Weights of a small transformer language model: 634M tokens.
Each number is 500 + 25 x the weight over its row's rms, rounded and kept within 0 to 999. Layers, rows and columns count from 0. Numbers have three digits each. The size before them is the row's rms in percent of the matrix's.

# down: layer 8 MLP down (transposed), 2048x512, rms 0.0627, rows 1196-1262, columns 256-319
# gate: layer 8 MLP gate, 2048x512, rms 0.121, rows 1197-1263, columns 256-319
# up: layer 8 MLP up, 2048x512, rms 0.129, rows 1197-1262, columns 256-319
down1196 102:493519512507522500470492493492507548532476486518491522471510496503502535519564485473500533431487510496464552496501499516472470564510467469492536530528547545497492506576536486506510498515529529
gate1197 102:485527520487504503482512473510539465524493502483496486499502492486517501482515514481510504531488469505473517532494493529505545503465500487492475505489465506476522499517490458484482467503495492
up1197 103:495489575583486499498498501506458437489470500469482477484506546519524486522470463511508470571475499521476489485529511533520519496530513534483538531476501486491491487508474504496463526508513498
down1197 096:526482503513452517506497480502510480466512523478523519506498476510511531466480522505526561479478502486496481494505496462493509461524524438495471481513544520486485465444512516486501446468502498
gate1198 085:547539490502452531473472497457528500520491457447519478517530526476459480513541488532452507449472478514484494471522502502502486469491489459526458483466539494514432514486493504492526507464537491
up1198 088:508430507454505484527496537526520511497492490502459551512482491528531521533483488538504479541529506487481507544542485459504554540476532546504551543441513471504486508502542483481509504481461527
down1198 080:512511518499495496501531456513510484487488483476535497521539482475516485511500483520502496481485514538471442504455561468523501503481477468506470463505508498508569517507473498519553550497558477
gate1199 105:460528487507524508526505473454503502482541526513483557530473457467504500480500479518550487471541555474506483514488501478473501487500502461484475496511457466466516484467432475506517487527541507
up1199 107:501516534554524523517490488442523465528531500510481513492481499473488525455538499453519526495443517487442502492476493509462513523518505516491527470526533475487540551489519493500515476435492495
down1199 103:432530515494489490496508496512491484500547505479521495521503442471473497486527465495504533481525509486467472518471484490468512498533483477509475529524536463497510534494460517463499492499497544
gate1200 106:490523521477490508491529495517506502541523535500496490528500539511470494497501469572484510524472518521509502515471508502490483467456540476458499482465530474526503498461480517519511520487462512
up1200 106:499512500492485516501485495570478501539504506488449513490495483516500487509507487517527465473457522488517497494515479536506521494492500479508520469499495502521556504500547521496535509532474553
down1200 101:453456496469462510522549500498512509510484467523516486531522469503495495477480472530498472488516529480453499529480521505492454526503485535498518476514495495479478498520528534464445507504474480
gate1201 096:498473485524547517482520506507481497506524453496459531460486515511463517468496510466532504463484474492550495528515473450530509469458529490505509500460537462488495525507515502527501505492497503
up1201 095:468557499509494492526497525496484492507505510519518530495510495521478523457507443528513493515527475482439460488463472491470533517488577504495531467506516527481480524510520522497539498510471457
down1201 103:521491517501533487485610502486527524490481475488484456523472521501516482557494525535509504475441497500442458512475482498498509498516530489510471506490509516518464467453515490508545495492497560
gate1202 109:477453497517490492539491515530503486504478488478496513500509488535522528460477492499479491518505476478498465486479461551529516463505526477503495521518525507492522495500475455498475527493499488
up1202 105:512482508477499515479454528446495514489443542472491462485512529444518504511525509527496462515468498506540528524493501511525469457484551492519503511510549533506509540530552430502487489527478513
down1202 104:491499511517496496497498456517458502501471497467519475500509520502535521479520480514457443528490469478532458480479487463488531515477523530529517555498475520507496518513516479487501522484506442
gate1203 101:463535499511462526472518502508483507457519524513496522525496507463481472520488528480525491475513490462531464516516470497489479527515493517479490456478496463461481541507493526530502497496487473
up1203 101:499504517494543526437471538535495502516528508524514492482528490478495520527498476478489543507519512507535520531500542503469495510476512505517468501511532482505530465498508492444469514496510513
down1203 103:540490522502522505491519449452460524499526492451517551479509494544502522500523486492496519492492500506518504473543514477505483557511492516488535474543482494482468475476469537491503494489498474
gate1204 087:490497486461533485518491502498522452534462481501509495473515487493494476498533502476539513480523474502507474496510483507472483486454484453517524461497515516502485491504454518494452531479484522
up1204 094:453482492465522489483476486525513498539485507490479487483468491503480537505454500526470491461492482509516502496491488476484481526489529510499531482531519496517500506503498474445466529515535504
down1204 088:493498497513482519432485491464478505478483477525462527477486491463487476520523529481476502512466486496483490496519525517520510483494492509488405520485447479490467497544505469494531490481459498
gate1205 100:532531487477512511539466495522488551468462497498524484486482534504499466503527482478477498506504473546506515474503500504490525508519498491511505526500467489476508505530543528462507451492523505
up1205 102:503526535469462512458530465510539572507482537450490495517511558537478534512513469505518544499529487526500503476495492497482447522496486476522473435476514546468505486543513478469504495506531486
down1205 101:500528532479488502557498470513486493459490526485549509484471486526475497509475455506511506454522488500490495481490500512506510454470514497524519482547540535497478497468500480506513505519483495
gate1206 102:527487456513493537490506496474531526469487526493504519482537459510513493464513520509535506524523457497484491476519497492447492524502491484457525479517475542524473540430531479486500484507510488
up1206 100:491468486493526497501528492481462479474488538463489485484505522502457517560436489527491475473462527507514497511517518519472521497490526521463498515497552475479516505490494511540458500505484538
down1206 107:533537498492502489523471480511517494497514485478515509457488554502490501523518521507485515528489471516512511545442497531511539524526477510526471477515477453507457507515522468516517465495509498
gate1207 098:467509514491490523476513470511491481538474542474547497495505499469509500468528461537477498530474491498480518525478526515505499510494492516480477470465494483512494516512542521535499472488477473
up1207 094:478491484492496489483501485532517478533461471501518498471506555502482451498517501502498544518528522515497533515494521464521521513471527506500513519493463482532482507476528498540472464454476512
down1207 094:550530503494450517517516524502509523481505523458473505487511520502475479489468504498475504505495451462490500498498468506492462499485477497524549476490463469468520503500487600484540501501462555
gate1208 087:472519541470478516456489495480501461524530498507508500495427517498500537464496493498489527487500513472502497465519537496500484487492501492518500474502510545521498441477565484459488533481473529
up1208 091:519474511482443474474519455453520509506510562512477496510524467507474484514474514523480523532517477506476521512509482502515513507494481454491499495476512481461498525513427501525498488523456465
down1208 092:535484472513493495511510498467469540481496503452518530499555461476518486510529498476490529519513516492488494495498471501472465496474476467504503503495524539529528536505503489526525524513504521
gate1209 104:475531524505471484477491467535489460505499525526494489502490490505502513520546492482527524459540512514526520511446513471555514551486462464511521492525505502480499494480540519508533508547515514
up1209 097:527489496482492507494496535536483483466472484494513521510460489484516497501534499447494554487526527472528456498446446499513489557535543483526502475484484473517510517486533538492488514537513533
down1209 096:469460565503445473508545486515513494476474471506503461519506513459512496446528482529497516503510523458515503523514476514545499476521497493509500493454529518489486531518490496505518486516510511
gate1210 113:460495521521534484480523539502503467493520501483505514495518527494529520517546556509484537483496485531435528506515506508491461470468489481494484488491465494520519519543489499465462502484529515
up1210 109:477483529496567434503478481447505500473491467538512510517482526528470451531468495471512523535470562501534508512530563551466519470521524511463475477497471502491495515477474452485549546493544449
down1210 099:485500525492493522513476534460472479494491454503480517489471487511468492509430513487493472517480524538496486489481467481461501479458516541458532511488471490528534481511547526477483521458510472
gate1211 102:495523480446549459511465506505555564463450438511509497526468510511498489488473479499496480475496471527532506455498460487496532511508549505458490476489525523509510469501467528473510482478496512
up1211 100:458517545495490506489497471469460493498543519513492508456501510510446476497486532486540521480556527523504479545549555529479531484456506492519501501478473487498530530541478446484458476491548519
down1211 102:455518501497500519530514468521500486476521491506501455470485518501498504564484456483510463491477475491471477507566471518511503515489533493511541483484511513508491521491534480517511494497495495
gate1212 095:510493469510524528464475524504505487518487514510485547513532518483479513507494522506485501457471533500511491505546428489531525431511494488527496499486499517484519486452510529540505496506525486
up1212 098:497501503466541503485520514468516513504503504480455507507548468513464514488485508496542525507490502527481479508489504442469521531496484482481487504511509554536493480509479515488538508496500501
down1212 095:494489510503523471506474482483484497538499461525518474533441523496526463513509492459506482459535467506491483519523474528523554516488505534512495488461486496479461502487493533510495495497488481
gate1213 107:520494501500525515482510539496529494523527477511520536466529472474485531526485519507531494470508517468473426498492429483484528490520515489502516520449467474490475496503474532520537524486504487
up1213 098:482546515470498484553488515491487517479478516502482483517484520480496478517499522501501488522500527504522525515514509492474505537527466468468525535506510536508490505472494509492491537506478502
down1213 103:484510509494508535501499503510485487489508488503525490513503532515499538502537493502488481562489498460533509497481538494518546541525464469527478526522503525490524508525519523477464468480504516
gate1214 106:497495488523494496474568514500527491492490503477541447487480537473518500481474526523518512512471489509529503546526535462509465528470480478481513513550504505456496531499525541490451459533510529
up1214 105:507510485498530539484485499498523530506521502519470526484524483506479460482529498499472504515491470466502531450505537519466467502476527512500497463513475528460460462502464484505480508479532490
down1214 106:501490486552475481494529520496533465494500450510504560489452502495505514502482471562466498497515491480506505467518534530464502484527525469508530499514535531502502475495471483503506503429479515
gate1215 104:466491481497449494557505511520500475500519501506553476490513494517471474465493522483512531491518529503465444508516514522499457502535473492485480494505472515467446524477493511516496498542515526
up1215 103:545500530523490509482518499494517531468492521490465497562493490470497514499500504504518443475472502491534510483506524569495469515511545508485459487475474470521493484543475514488450500483475500
down1215 099:501549492509480501486519492509499467491511497493502479491529531523529536465485510506480519475546487497499487531514479508539521488480497483510475503503475496513487493491487485529484475526436498
gate1216 109:495555494491501463490508499503495510539563501512505501520483539521503514512511465534463473507470533509495527468459499497495497551473514492538513530440500462486471513471540522508545491519488503
up1216 102:490474467490469495490487518501492487497481507547512492518493525519508497508475527481554467507544500517541487576504488483505484504535459546488463495483539525504519455536516465482486500502507506
down1216 102:483500463517495501510534528520511519535522544503514494480535497462518493516551515490462476493488517519508506480502559506526491509537511476491489512507475513488535505495483489524465515494526513
gate1217 099:477478473497487504488459519536545485470507474504523503476482501515510460504482494512488463488501520477484474466504500457511496536541499467532512493505513477501478491474490481523487497508498455
up1217 096:491479462463463481518505519562498503500492509491503487498516544532534539516522470510536509525473533508508484509544532544475501504470467504524527456494487522496507495484545510477496500490506546
down1217 097:475501498505508516506510489494518558491479510459512511488454503463483479512490535521504509492515480497508468534521527482524500464486519481467515455508459525526446500489495500518524478484507505
gate1218 098:542495520478485506497516502548510518478503471491516528514507485520502524480472487511499506408493507537469499500518489497500484543495515480495496522531468501494496550466489475455453505492531533
up1218 101:471522521488508505488543497472460491494500460507531507533481516530493503437491528530439493510513511492522539531506526548520488498534494475486480512547461491511462532499475448472519497477514459
down1218 108:480528496512482529484495499503489507478475451498485514488509516520497503496491535521541497490461507505506497503472535518523529498500507501506484504555498503506490518496486453505541503486493479
gate1219 098:519487478500477526516522522508513524486495515479482478450528487474492443516527498496491504502506481473473538517540504518557488511482536497477476513536539498477519495508517497534523503534500507
up1219 103:474491519516486501470505521504503473490527510540496474523504515493517498529505493528479498479541495489518548538519510477467550529465439510491449482486516527467478511486511463495521502479490498
down1219 098:471516515467534523471497525494512519530467487508508559510516505514529488452504489483508543504472508553480504467499500478491477492538448505552483500471500528530498507482476498456488447508494480
gate1220 101:495494476531529530490492507508488474519468535513473484503507475498475491505491525461516507518457532489497456537468477477496458465525502498441478506488499499525486514461495520536510500507485539
up1220 096:505528526509531498474509498501505493538475498431491497526505530468562469511500528518506511478489476466482502482500484474525498513497514499496491555516509532466466561464513544525455516484485530
down1220 093:485496542478475513472477536512500473505438506485485476528458465470497502517496449516509477505482482511511501542485505491466497544501511440543506461528528483526502537475476529458511460477463493
gate1221 100:505532534485507482504501512485488490506507514488484477503507535521489469522460504494465525447491499507516475518502491505491483508516494514505490481513516525490443456513484521449539473487485528
up1221 098:497515449482448506532481521522526521538502552507521524513481480501501524481513524531488462502496456507543483494493524489512561515533484514498515512512481490508458469508491504516546497503549485
down1221 097:481483534486495501489497527520479459479504498499457516529514483513509544515488491528499518421508512530478458513485462546527496529498512491490488478477506501480523451453500481461545487513482525
gate1222 102:499501503458463477455495475504492464481516486483527515508513553532474484529478506534516489470566503469507478522526485490515532500522527538513522513536477461496500515454491461517517488505499494
up1222 096:524485521502472497472539491533494497486522471489484462470530509498504481487477505478519530493544474484492515489527515505514478494493489535476493475494496509526510472514512515539513475480508521
down1222 095:491510529473545483509457496495461508484491485530460469465542525506481484509544518521493506463504515515479493479486583501505497473506468505510526497483493509551539532515464524465508496512458475
gate1223 087:521522490515492545507529496528483497469514520512511475496465497515501479485509484523550507461511501513495471465548530479494455502491513471497527467521483507468477509497528486532482553452491531
up1223 093:526476513521514476486487489518461472500487495480492454463505523489494510476452486491507512442518501454473507516517474538474538486449472473519482501514518463498521545474458522478521494512489499
down1223 093:475478478464537469488547484499487510447501510480494458511515483541473502521488492496541506474504493467485485495575508511500473504498535490523479455514518508490464510506467540467552493519488449
gate1224 091:517499496539476475491488504468512446498518499528512500477490499463480513462564487487528515483454476508537500459519500505473504547442516509503521468506489493502474519483498483485475503531526488
up1224 096:494515485522512502482523518486492453535493471470507508488489508506511476489473465532502484549506521529527482503485488510551485473536466497471504517521550483483489502529466471548530487518554529
down1224 094:487502483503489489515481528539515475481478474534484532519433489466480575440524492493507480443501502568503508465470476526479520518504481494471491480528504521443516513498478514486490488464524523
gate1225 108:470526485484487540531481514500499506464466519516467493481498539531470490461475477510457501497474480550430517485472464481461520468493514501519476518473505489472493519500497504532497500503530532
up1225 111:490485516537539483526492513508498514532518510511470473438498518538521507526527483487514501456483482495507498534513520454502545483487492454466531488414483544530474466538507522529481514505556498
down1225 103:485486525497504490492529500508541533519444489538513519514494502466508524471496493531500488527478454509518447535514526499503501479542504480476508491451516540459520502486477489535540506517526462
gate1226 105:475491464469505554471522507484528479488456482487511461487441483534481468586474514494488487524531493463471477496489499513506497512519506523519509490482485477484501510478515525504497524499536477
up1226 103:558512542465492499485523507529461518549499504526499519504513490489509515496535557479466472507481499532511488481538481491498466508479525497496525483450474531505489528527485506485486485527501485
down1226 099:447505511533459499501460494470519509496505479509459491528465522537486517534556543505475521459508501517479521550474508556547515483541504513509508486450520497505493484550502472481460476497514525
gate1227 106:486508467490476522452459489513523456563465510519478553522511525503487490475517494487504506478451542508492526516509478480478521511496500507446504526495518503504506501481526517508532489535535508
up1227 108:529482522459523486466535503519537469483482494488477510502479494487508522487473492502474478474510512503499473512550503526461481525509528470458492485482520517477531526448526518522543500507481509
down1227 103:513484495490514500465491507492560451512442499515488493481495480475483522526503499518495508525514476465546514543521457505485499503431491484447494501503555512512507517489536510540489506511505532
gate1228 100:500529465485475504493487483509489458494474522432479523490444473520499514491495496476517486462530489532457501546493516501529464477512499507530497495511484466487494495467540568521549497494471536
up1228 098:502489501464473536471481492545513555445474512455498543514520503498503503522467541494485482502487521500542510526529506503497471487504517479524490494483548492527459495485507499456493523500548501
down1228 099:502510476548490525471479491488482476514512475473491484529530509479475500479527489485473481481501489517461453456510492474484513505497508496515469515509496490465543516517446537504519455480490526
gate1229 106:529491519517508487461503527556470457542518537491478497523494522521517528474522478480488508479517479516492514533458484486520520479498456449502493524515505547502478500489520521462501508519452466
up1229 102:506475526498427431513496478516475530537470482511536512503533513508508502510492487511493482527497529514499536510491431474502527500518490483493523507490459534488495466472521515540476512525497490
down1229 106:487503526498538495498531466476481497555525480511463521514479513448454517533490517517509521455512492484464515488491486521490500492494545474521515468450513562477486544500481467530499530460517507
gate1230 099:484534486479573476493514534503503462509464517491500507481470511496469522509496473521475491479471475499465477523543495537486457470516511496504454503473504483501495502514535510538473496517507489
up1230 098:463495486504474512508520507477538525508534483543488486524531507498480547527501490459518504532517485507491520549488482532480518537513527498499509497525465498507507488469451508490481489537507523
down1230 099:502455477482481518513533500485496515461490479442539465545478529481502502535507462503533481490506462470484488497504477507524473491440491519539501527505484507513495508457477450462523499488509470
gate1231 103:493523516502501496515456505541512528457515515471467517495495508500521531518476556540525473452487489491535524506513514504502543505465490503468454507469464510483493511507485538500506512458526511
up1231 094:517529446512512548500490490509494514501507471525500521486468472535480431508481522459451472459471529473497504460492471534478514495517477503528498466484508460517487468494501439497519529526543492
down1231 103:511547526480546485491515520555448488491494520497540480505493482493507445479532473492491534498461466492469537500548491469496508483500502483465472515526479498501493501512519518526537481531485538
gate1232 110:497498475526515522497471507508465515491483497477470499534490492475498479503488495526522507499496472550530521457470486493492503497481472513516528464480448466511519497526495538501477493496547484
up1232 106:489485512481493513505515500480515478497457489504559548469484530498478495529540522562520513500493519504490471485503485515493492527475530504523506456524488504521511448472512501475512526524501538
down1232 111:507542510505497531541526515463498553474499526494505510517513478486498438485513520508491498540496544513468425536500512472496462498508514497471518525499501487469495497495538487486474503486457521
gate1233 109:470487489496495515460484474475479490472505476456549526502539445498507543493500472508462491527495478515459527512491482509494498493508457528470482518501503503518454511480511517504475488510531531
up1233 107:453521512524484500474531471500510496545431501506468489509535501506493503495526533509466526463491484521499511505516463501505470508472495464505497492506516487460488517516511527444508538494529547
down1233 103:496502509509500535494497524492506456533510510473502562466528530502469514502531553524493519500482495500464489468521483525555511502493497478486501538442490444473536493501474496482531509514533453
gate1234 097:481439488498494493507467478500504502501496458510503512468495536496539483494526464497466525498480517522491514475487481511480508470497506487505523476511499501496500510506542519508455507488504488
up1234 103:516537532495479500489516450502478485491486536493505515496500533488541504476566499457534464475447482519527462518488513487506501515504472506477469500550548534517526501487510491509515488488498475
down1234 099:503472479479473447452478511528497522514498512472504500486564517475484454519539526508490491500484538525521494509478457479502464484484529505523481496542523491512479519530523500485509484477500467
gate1235 104:471526507491505490487532480494488531525542493480470465492485501464471542517460491507515489492531491526481497513509489528477519543511506479511506553496497454499494469479529519471474511518537470
up1235 110:479464511510506518457532511478471461503514559502445435483482502448463525517551487484461536505547507509509502508490459504501465526502492494485480472479459471515528496543514533473556531489513467
down1235 101:466498525514542500543510422426482528504524493488478518488502519483503516523509502475464515510518490493478503498494502519479509519499520498446552488515497483469512484520493546467547487498506511
gate1236 105:521513494512527499502526459470532487494486466503507526513542502505473530536505513553576500498486497467493495504470513502570476481503506536451438495458486471483498510517556476511486544458528494
up1236 105:517460462528527494535514511493497485492477488502554502541507470445552497512498471529525513519512479527483501501522550473519521491469516487510525446470500489504507456509499524518497462523520482
down1236 100:494489487488518490490517476512496505534479472540527505457482509529505514495494517493507487529487469489548526463508540510481522510541505537493471492503499509499532474498505470527484477518545518
gate1237 109:484458545530523455512494472491524482507465468472507505491488502493521537509530497528523508509491521476522505493492495505533490472522490504486499490490463495500470520490540486565505489512497494
up1237 106:510491506544464507524508456496514439517449513500472465489486476514513519515503470555490547512476497517486541509534479505492491501530517479516519523459509518523529521476517526537524480488513536
down1237 110:455510509494488505501490476479531494534511488511502536490484484494511489512501530419534556504486524480484502450539485502486506506505526499516459518500496537504465465490526511535516510446495537
gate1238 109:510479468495463451511470543486521491518481526475508485450526481512497532508503503516512449477481490468477467493497533472495521478481467495483550498515467503506537542537494507508517496509496499
up1238 098:506498444521516548515487512510534501500489532512462498514482503477515478499480547506489537488505480502530495520503468486474480497496464521500499470437480535474513481475477537458491497466486526
down1238 106:470477535504530487500437495524526518522482469477518496528508512515462521529491525522467475503514471487516512474552486537481468537456530494491508515521480484511522467528465506526516448508533531
gate1239 100:464535476512472507468485480537484540494509515488495537493494459480546506507502546455486488472518478475447488561480523520496500516484513478470449487485535479451506504494482540510477516482535505
up1239 094:567483520512499498496498530540520568521493460536479531498471526523506509470499509520512477479558464474529469525502509492497460489513501517492444485492497524438512477479488471487509487465490510
down1239 098:549489528525492519554454523499500478527543508507497483498501470536521512494471520533464481466514446487522502521489521465516482514470529500453493486561489538538424474495509486495461522443505514
gate1240 108:495423471512527509503520497554552536508479525509475450529507491489532454493451502532513537488479498516511518473522511520510496481525529479481521532523531479497538469479504521480522508512550519
up1240 100:544489458555529513523524462467456547484513549491535517507485525480504515512473491488479556479508486489548498495458518540517505519505552536517504455501515499476552471491479510468510527487477486
down1240 100:509465475511518547510466517492504502475493436501520454498511508492509509475478482486511505543488491489517530543528506485512536435482488514480477500522502515523536519508499465524541509504540518
gate1241 109:505527523510523481501535510527527527490476481505515506537509498497540493445495481505478458439544477462525485468529523480496505505483506505481492489487510511470500535493520467482509473494491466
up1241 103:473493528470514538483469490494486490477516484492559485513493509448517496515550482529500503509501529517486476489521458499513466547485495518511497484535458524507534500528513508480446470485507506
down1241 101:485491520486518481492463465513461465493463520489514442467499528522536490484499487514522525534485485535522451546522482485477473509514483543498531547487525491468526522482525451500465504502502478
gate1242 102:483474493524481516542492487515503438508506489474508459473488485494507481496504557493526509522529451489539497555492519511535497458522484497466545433513484535461506527480495528480496493488503497
up1242 104:503479497494514513491489495472513516475478531463471511522550500456532515471490487526506505495516513494504558502481488554489488515529514514512504491464455507506512471485515529471483549490539482
down1242 095:480489501497519520519575435466468468490497489468478498533493528518491521491511492488490448448515516498495520533485527445438484510454453507503458486482479465477510484502551500471526505514471485
gate1243 100:496498513471496511474508493514538520501502546505499525514547455513477486496485529466446503478446498492483515527458501489525499487495506492506470466449472473520482555483503482506533516518499509
up1243 100:496476482480477503512539490467498501520521484512505514478478482518521574494476471521514509473511479555530517524503501470483491526534460500500469517472499529478529528527546525476475537472519499
down1243 094:473516545469522473530494500508510496530467524523499523487485512519540495465556502485522479501526511515504496501498453479490512506524508501476456531538548484519490519494507504536508463492506531
gate1244 101:493518488448497531516515444468495484505460540524487478521469524522476475507525558464460520532514463505507529502524511509485492507515508486548464503495484516526480528480485519538495564484489501
up1244 102:504517491473479523484494552503516538480499502525496458537524463524481500509489505543509468522480497502441492491494525457483488489503497506521490512470463467501532496509492482491509564479500485
down1244 104:492545482492475486488486502506490517471511480487480522533514463512494509488475494509504531458455506531451489519537542506513502513535525519509513505490500504488542514522515487477504518497516503
gate1245 106:500532532456497540491479501530466488544499508546471517484506473504516525465505507541524483463516522527510451524520477442513462545497496481518492504503490525451487501498477499465514586520480471
up1245 102:461519473495503470497510502485487493478475502496521503527483503466478497509504497457480456504564510518505524481520523528504470525528512507526521477517479500514486458516510507493500428494548501
down1245 100:511548528502548494542533509492513486483443458474494506534493476513485496534511511445508503500516495525510503502510475514502521494475512495523524479517470482491502524495521513528506502508507460
gate1246 097:470529493480510547506516578541490520475471532476485494495508490509492500477506484544516481477482515475466525504508461503445505496493465484520512503493509518498520536474496483537512479498465503
up1246 101:495520502474488504527479493498491510489501522515487509488548504519463513472466478489498481518492524462456523496495502494485518572492506526471495489529525524507553464496491493523461504505503501
down1246 096:460489497467467506459471470501490451510484506507447500524514513484467500498468538520517501529523506531457511452510479500496518484514520474461529479479503534536498474535493483508486501505497519
gate1247 104:537505496516500528485536512515513457562543502474471507530517489510489481494515473489507497470504533494474507482452507469515492477466501531474523540516502488489472481508487535511494527515536494
up1247 106:517507472524463479513471481520477534495505495468482495469506526499481504485496528469491509503488489513497492525475498498477494478508485507492487504561456503468539480503493489484447483527542471
down1247 100:483480470475517530466533507528481473503511502479493538498506468493511463483478481476464483478511466507532520498515535470494496508491543456487445490513499503504527515480514466524452528481440455
gate1248 095:498544520518522545504494507522500484502486511487507490478492489518535436525501502517515526499496495535499553504502527484490479475420509504463542477473506486525512491500544469491485513507521541
up1248 092:484534501489519535504505472473492487510484529487492505506524491488523457544487502527491513516479506467482466582453522497468466491479486510506564495483489556482565488522496506462492514481463495
down1248 095:507503511470515528491521514491474488536490427512521506482492464452535473516522517479496472499475565511500477489540477480491478502447533497458466454576501510515526485493524567517507480501493491
gate1249 108:488481450489487508498504507494481490457500511525486544494501456488473516494513483484507466508543487545467515485490525466520451531477504514508495500555499507469472535477497487525501546494514538
up1249 109:531497523490455507522462532500503501489490458478529454510497528468473499499487466479499482534493473463503479468520517462472503505493504533518566471544480482536520552491507508529482497586518532
down1249 102:529517521505481486511512502502505501517503485529527442505556482541493563500515510513480524522516439518520531500535486538504484480506533501472529470522478497476545530533518522515500503539446477
gate1250 102:477538523492513508480543546528502456516493488487508492488535485514521486485510492523557560503564573467493521515497519470513546475520471496498480484510495479486505493516498454486519503480492448
up1250 107:502520531526461485497479505474508505513486425497505482475494511523506500562523482501547498505502491484490477489476457499510529450527511518518505489531515494498484502537494461501517525501533499
down1250 102:505528490531513501505483541493461530492587484555530502461529485503549473520512449521476448483477487463496566510478455470513515492471500504513499497489516500508501520457545501509501490500481507
gate1251 104:532512480525520520496500488483501499499497510500496449540493465484509513516527477521492464475462517478445510508493513487481493513464490493475524513490490492519513509532521531504509485476481492
up1251 101:526511531513510518549541541486479505519497488472495499510516507483513525492537481512422499509540495470541499503477513531499486512482477514492483483470493450463490523477475458526479500489497479
down1251 101:530485507536536508501519462492487496461493484504473511511439523512505520469505468519522520441468565526504496537509450503496510485489479518494486504521498461491492431474507498488532488496435495
gate1252 097:478511512505503510496497451489517485533496439534492496445487498547514520475446537460514489542499535473520528491514496529500488536500512518464511477485505560540460519474500452493498509507494474
up1252 102:514521538506502500468458508516485498459507519525535504526467488533492477514536534509505533528489472530511509498490491543518547481519515531528494486489520519481505488490475497505510500489509507
down1252 096:449509490537530487494476509521522454495503558465547499466454556481490470484514489470485505539453479521503512484505495511500504469512500468510458502497529512487484510537489491469521477521506513
gate1253 111:494486466530479512471524510478496456473443465502479515519492510541515509488528471518498460452480490472462474479458512482486518502459480484484519517481530531469541537481507486532480479497520497
up1253 116:523503536539504531509474496490548539505536538518480470489506488487498499506462564509509518511534490472553513486493468509516482489492496517464505473490461489480505485490494444499467532540492478
down1253 099:531503502520500470530501494489517510505528484510499479521485482525498456520467463493494515491462502517505500482497515474526486515454480468481511487497482501511495484472533514504444497452434471
gate1254 096:488500474478488494505487500464506524529476548549533523519479488458486467466478509532517501527480495512489519494513497472487493486486530514504473505465473486500494512488493476494556468467501475
up1254 103:545537516489493515499527517508520460483474522488488489522451512484530528536513518483515503486514514505471497498502497501492551493453472545511530530505528498493538456496461554473564516527470502
down1254 099:512489494518496476495504498495498504540517482509511524472506516526500575500528533464510477447501524472492460493476504540478516536479516539485474466517520501513543486515490498488507482516521483
gate1255 103:503509477478513488560516484494499463536529455500473503499518493509503494491508509484490486512537512460477501499546508460554484499555448507520497499501486455476513495488528523512504493499516471
up1255 103:508530456544486511496496509457490516501481538475478483491524482525488503499512519505506484525507449482535503456490493483500535494505507502494488508529492486519487502487480495432492529468485553
down1255 096:543489482513525516501500454476513470470533498500531498514504502451494571484474459466498483509516495537496540454509526476484467543503509485511476546504523486500536514494491504495493510492451494
gate1256 103:486514467484516516444516508515503483496520481530538476440508504519538539517488472535459487523495520486495525450436453466467483494507534483510486465467529491541521457491506511492496533459485504
up1256 103:520518505471486547489500473475498511561506515493503518518526481494508491490522519486493498499500513489493502510480495507489432555518503476541455525477492490508521467462505452497496513444513466
down1256 095:520532471533505530501542492511549530544546484554518500503506499491486491512488464496497501517537496467469489499528491469511473476496518478496494464483523506493483497523470493552447529452454511
gate1257 084:507515476507502478464505478498462493504497470479465479441519472565472503538475490469528500496494447458499476499480498508485513513508480478484476481527501481516507536474497531514468467511526521
up1257 090:520504456508523470516467501539523536478523516496505477510477460483536502440501458538485485480487505506508497472477469467516498503520474486518549500500466534489465463532529514506554478496472484
down1257 088:499506495536502510520487546477508503524520534502503477521521489504498522494519517551474501504461557467536566487517496472514494532501491499497473491507484512515490502452499515551532451517523478
gate1258 093:488449472481454507511492495487473514537504463532505531503505485504520505519500547466502464432493536530520537508485488529470512524504494482500507548502474491532499510473486488482500513514515474
up1258 100:483476554526487492509515490502538476559497483473549503533509506487485477488543538499502484536488515484464538494479474525507490493526479461448493557537473495492509531508495507523508530498515513
down1258 101:533488492533475444463501507483491492509500485511515503466489514473543558507513517532511478487491515482547515517523532474514490543477493498461500538480518505486470503459497471547519517500473518
gate1259 097:463494525493492484490527525468482543531480465479501493545506528504497496499510496508508498517446456510461478470533514500482482463509503477526480533482507476505523494506511493528522506439465479
up1259 092:525512481535517556528520508502496509481518475526446510530500535466515449533490486506515482521502455520549526516448470470531512513476517487485472490446498511429516502525470492483481500492532504
down1259 095:492462503495514479488482484491527495512424501488505482523515519533528534528486476509482506503499503466445514553455495471555488535459532460496491490470503526508495523530512487477520553503542515
gate1260 093:512489444521475505526505513549482473553494513503515505482473478451511464545489519489490488481518499504521501502481489520492503430466545536470518500530466485508522515467487528519481486490563479
up1260 098:482504478502512515552491479482515465530493502495535573475524493515461490473504489498518511536480479496466482526545489525535473544498516513519557452451441483503498525555501487487516516487488484
down1260 094:494500517474519539509543492453512465477506523475526467466509522515542491487543506491496503580513475480446480541551478520527440506465524533490500497462471467525496471470482479523460483483489503
gate1261 096:503476498519476570516505437491443550534505505474538473549466476464507462460510528495486547511506517483498506489475505502495514507541517541525498493495513490465521468484536497530511551519478518
up1261 101:484489471489493499501521499489492492498503476552482511518466454532555479516467513481468512471506500544481495522487515481513520514512507452544478512548521492458530477524553559537497506481527501
down1261 097:468490501547472528467502504496542474522526490535480510507481536500575526499473523497495510529529460470488499488497505460541530517449533480484505477515472497508489510517507545466475497463541469
gate1262 097:535469513487448501475470502506509507496472488494492500404506484536508469508528496489528479528481539563478513497467485504491499546492557481467503476498501518533556439506511516470486520513502481
up1262 097:530480534500515502496474518490517467539503511509458544529462497460499502513484476510538493496502510491510497501505476504524496538489506472462540488465491524489524466449530525524441471533476491
down1262 103:476470534466523516483473500509485556484511556534472524522518486470514480516502503493530526544481550483496559515460484506492476475527521539504491470528495468488490465512514530503479497501511483
gate1263 100:509493512523546516491502462511518505527538487456471468493503501507472526514514545526486523496516495511470520522513490494500484457472478498484531533492533539509468539469494474498478525463517481